From a checkpoint of a small transformer trained on Wikipedia.
Architecture: biases, untied embeddings.
Training: 157M tokens, 4801 steps.
Each number is 500 + 50 x the weight over its row's rms, rounded and kept within 0 to 999. Layers, rows and columns count from 0. Numbers have three digits each. The size before them is the row's rms in percent of the matrix's.

# q: layer 7 attention query, 128x128, rms 0.0577, rows 0-31, columns 0-31
# k: layer 7 attention key, 128x128, rms 0.0536, rows 0-31, columns 0-31
# v: layer 7 attention value, 128x128, rms 0.0521, rows 0-4, columns 0-31
# o: layer 7 attention output (transposed), 128x128, rms 0.136, rows 0-3, columns 0-31
q0 123:578455515531571509507482458493533468525620500565434552433487502527469483626532467461515429523509
k0 096:524481532394457534437522429424421426539540479505530541538571542568478558586491599510577508431506
q1 104:510449602517484470460381530466481547549590486540375552454473507480453488563438543470525478566519
k1 101:519493414485548491519506552493496501475513522525488571525526551457448500609546540486500549433519
q2 106:524518533459425549435438560487504551560480541543452458579482510496500470563429511497548530547515
k2 112:504527468404476521495463593464434576444435568382492484485503506430414558562515598441423547437467
q3 108:453513523470479561624603521471515482447526503508537482551558497493500493426448500508532582512444
k3 106:482519488473501530475533478545486472599603520538523426618508390503541524466458422518433544555499
q4 108:538459568490471430459446467487506555570475417545459492517472535512526497481531540487498448549510
k4 083:474500392436551450510478550484470588442520363469565516491461611485471495534520540507432540524490
q5 096:587568432463464504541437547569492494518449515525442410382477577534449477586537489455540510452560
k5 111:583514473500451547578439501586479485561529527423413431461568564412460407472511502378552508445483
q6 107:476469549570459396500434506425534487536538487487500430438480574525431456496534548465559476568521
k6 102:506456556441508517536513553475501532525466519518528440525471494538540498560476581451506485436555
q7 089:492485447498528547518540428531441495447500613489525413480528428524505458458449437531512582413432
k7 090:538551515523433508536585452470539432515506511541521478451506470592507611469495536573502576438378
q8 091:533471524483548520509601463456549478396515561492498588589490464501425520467436471424551557511469
k8 098:493503486574472593498545540481532471505405528538488504516478424537452631418389477599525622495414
q9 102:440505456496430473480473437502447524549468441524535483476515529551586445574594550588403421530571
k9 119:410471516466478435571520483431482546510618486530489493469566552535543473548600576535488438470612
q10 099:478522471408513501456476473561520502475462478481603589585497552560440538487476515589550607522492
k10 104:484478512533515534427540533461467453541558516487520452607539480523411586427455444567536570562462
q11 106:496525494547586508479480577477540461464561513460423448499536430453459440491534501443413402459485
k11 109:510475481534540500439464488436512410513507489553512488471521424479446445559575546538533424466506
q12 096:435530521481573605515541490561509476581488458514525563591542447475610515491519465513500462492467
k12 111:442523522588576576519450519485509554445414524451448529459529493409457472539451485508453476529541
q13 100:537518518463472514527528450500513522554542521495483645516469536559509420456506494506546471556496
k13 112:522522483488490476486457532496481550479462472448469590495355570485504488515407439467537518523509
q14 101:471531459501521586514489502514465493537524477566535527477541512497456553411410433486574584574511
k14 104:527454451485554571389542509569433451442464506392526495607495459514492539439442372517519527510510
q15 095:521441412523452569475419541453422470483453581472395432474505481461410460470523504512496519461510
k15 102:596530473459459485494500419494477507489419528493437529385482486511548479510636539448528467496488
q16 099:425543597509514519523512469495489530504464472427433561465521513436504537379388508524515530454459
k16 102:536480523505513472590432532573448520516510460548469435514553514434559474579493541442500410417501
q17 089:467469532563434526577503552509498488501480434463482497465607529441542556515463485504446549513486
k17 105:543497477528588533493467555565526558417539444515460466407437547469513497482482388501486507525544
q18 106:603510576521579485506424515518508449497523451512420428409439488502450469572484442439489477524539
k18 094:563461399481495582469405467456459453501496524439527497538517591408482435530554483493554535474481
q19 097:489491454583384485450449513511506489533502493442474397510539468466569528499521551509465490425488
k19 105:501540543441441565438574469467432440479461562492551537533507414570540474489531545533526409487505
q20 092:477534497532671473443498530495531552413476546574568534463474412517487487500477454532417500466499
k20 094:587422463616535541471520545564605526470438505513457505565517468442532516505437411448505523510486
q21 092:469435562442449496480497469433545482573482423513470518583467479515508487443482472426522451513483
k21 112:417490501449461516474484579433467543400449522417516618488431479553582554548443432527467490524462
q22 102:486507456515577574552567582550531531466532545549508528457591469447469491553471472512442509426520
k22 099:594492523518440484417498505635531465462444566487487508549422458482532494456408487455534578470463
q23 090:404553458510510486508535508580456536470475510476533536473517490526596491553518583564496541491502
k23 102:442528538524507513524463473423534544477557452501555488440546588487499453533561492501438406500576
q24 093:548505480547491572525417448517476459531575500404396452397499528474467437519550492502594498552580
k24 106:457452561480427513532528483452492416516516505427428579443576561509475414519497524524535442548567
q25 090:511517490394467407453528585523459487534506440446549532445514558509531526539494546521528495665513
k25 097:485463499464496405441458462548434575561489478436483462577401536400477501436444480446525535521485
q26 103:475569580508465620579569439569529507505438464458476501470443456479582419503504479517479455564563
k26 109:479471537550541587570446498492474564454501551423478576549526472433583457565545599452508381436565
q27 084:446482433509487495456436510555549503486473481504452553528530511466517489527474550468515473460479
k27 109:476493520515475596444543537452477537511439520608454480525498493515410556552495559561509439508501
q28 108:479452459557511394426504569459461411468551570484543557541435513592478548526469462479460612550443
k28 099:532489500492477493442560484419440430482562569486594491566500463561549542515459418570455590544391
q29 097:606550487546463544483505572456423443447476585442451467479475519486389406440515514456608534566531
k29 106:601576481471493532473466492549462489607502553531592499549481495504577512558555456464538484490570
q30 098:494479478426545448448446628446565567504472537470409506505368531541453490530471445482527468532508
k30 122:548428417462456498360484557505456484492353553476500472590362517460477484498465454516538499510470
q31 094:546549492555528568521560497521533542533510594540464499427547515541494395408541506471402471544497
k31 096:612452504483480494452520485488512452527504540420519620503489436516545400526543546461559488488533
v0 083:501612616518430448465486482449549455430497466555496503502517469426435509465447497536567538519481
o0 086:458529455583539484523481526505477528603433465500578526445487449526513430442537581451475490496491
v1 089:546393518461570454506561481514438528547509612395448353557559525534576421530515494491426523486469
o1 089:500504550482451507443524459454527520474560507546488557541471568489539524585448511361542469561346
v2 093:492540430535560546571507464577522582564524493373532576516572482633487555447547540561561582509496
o2 099:483436483362489476429688502574532514470529609433473503509591557493549594602488516562497477509477
v3 084:535478461534499490506551538496509529519422480474553534500490503467566502535612546441449475510549
o3 095:536474431456471584555482524492502490491631477526452464514461439494541536528458397548508479509502
v4 099:531482541551651487500582631454490412480490560509514387537535507382531439531490480530489506462501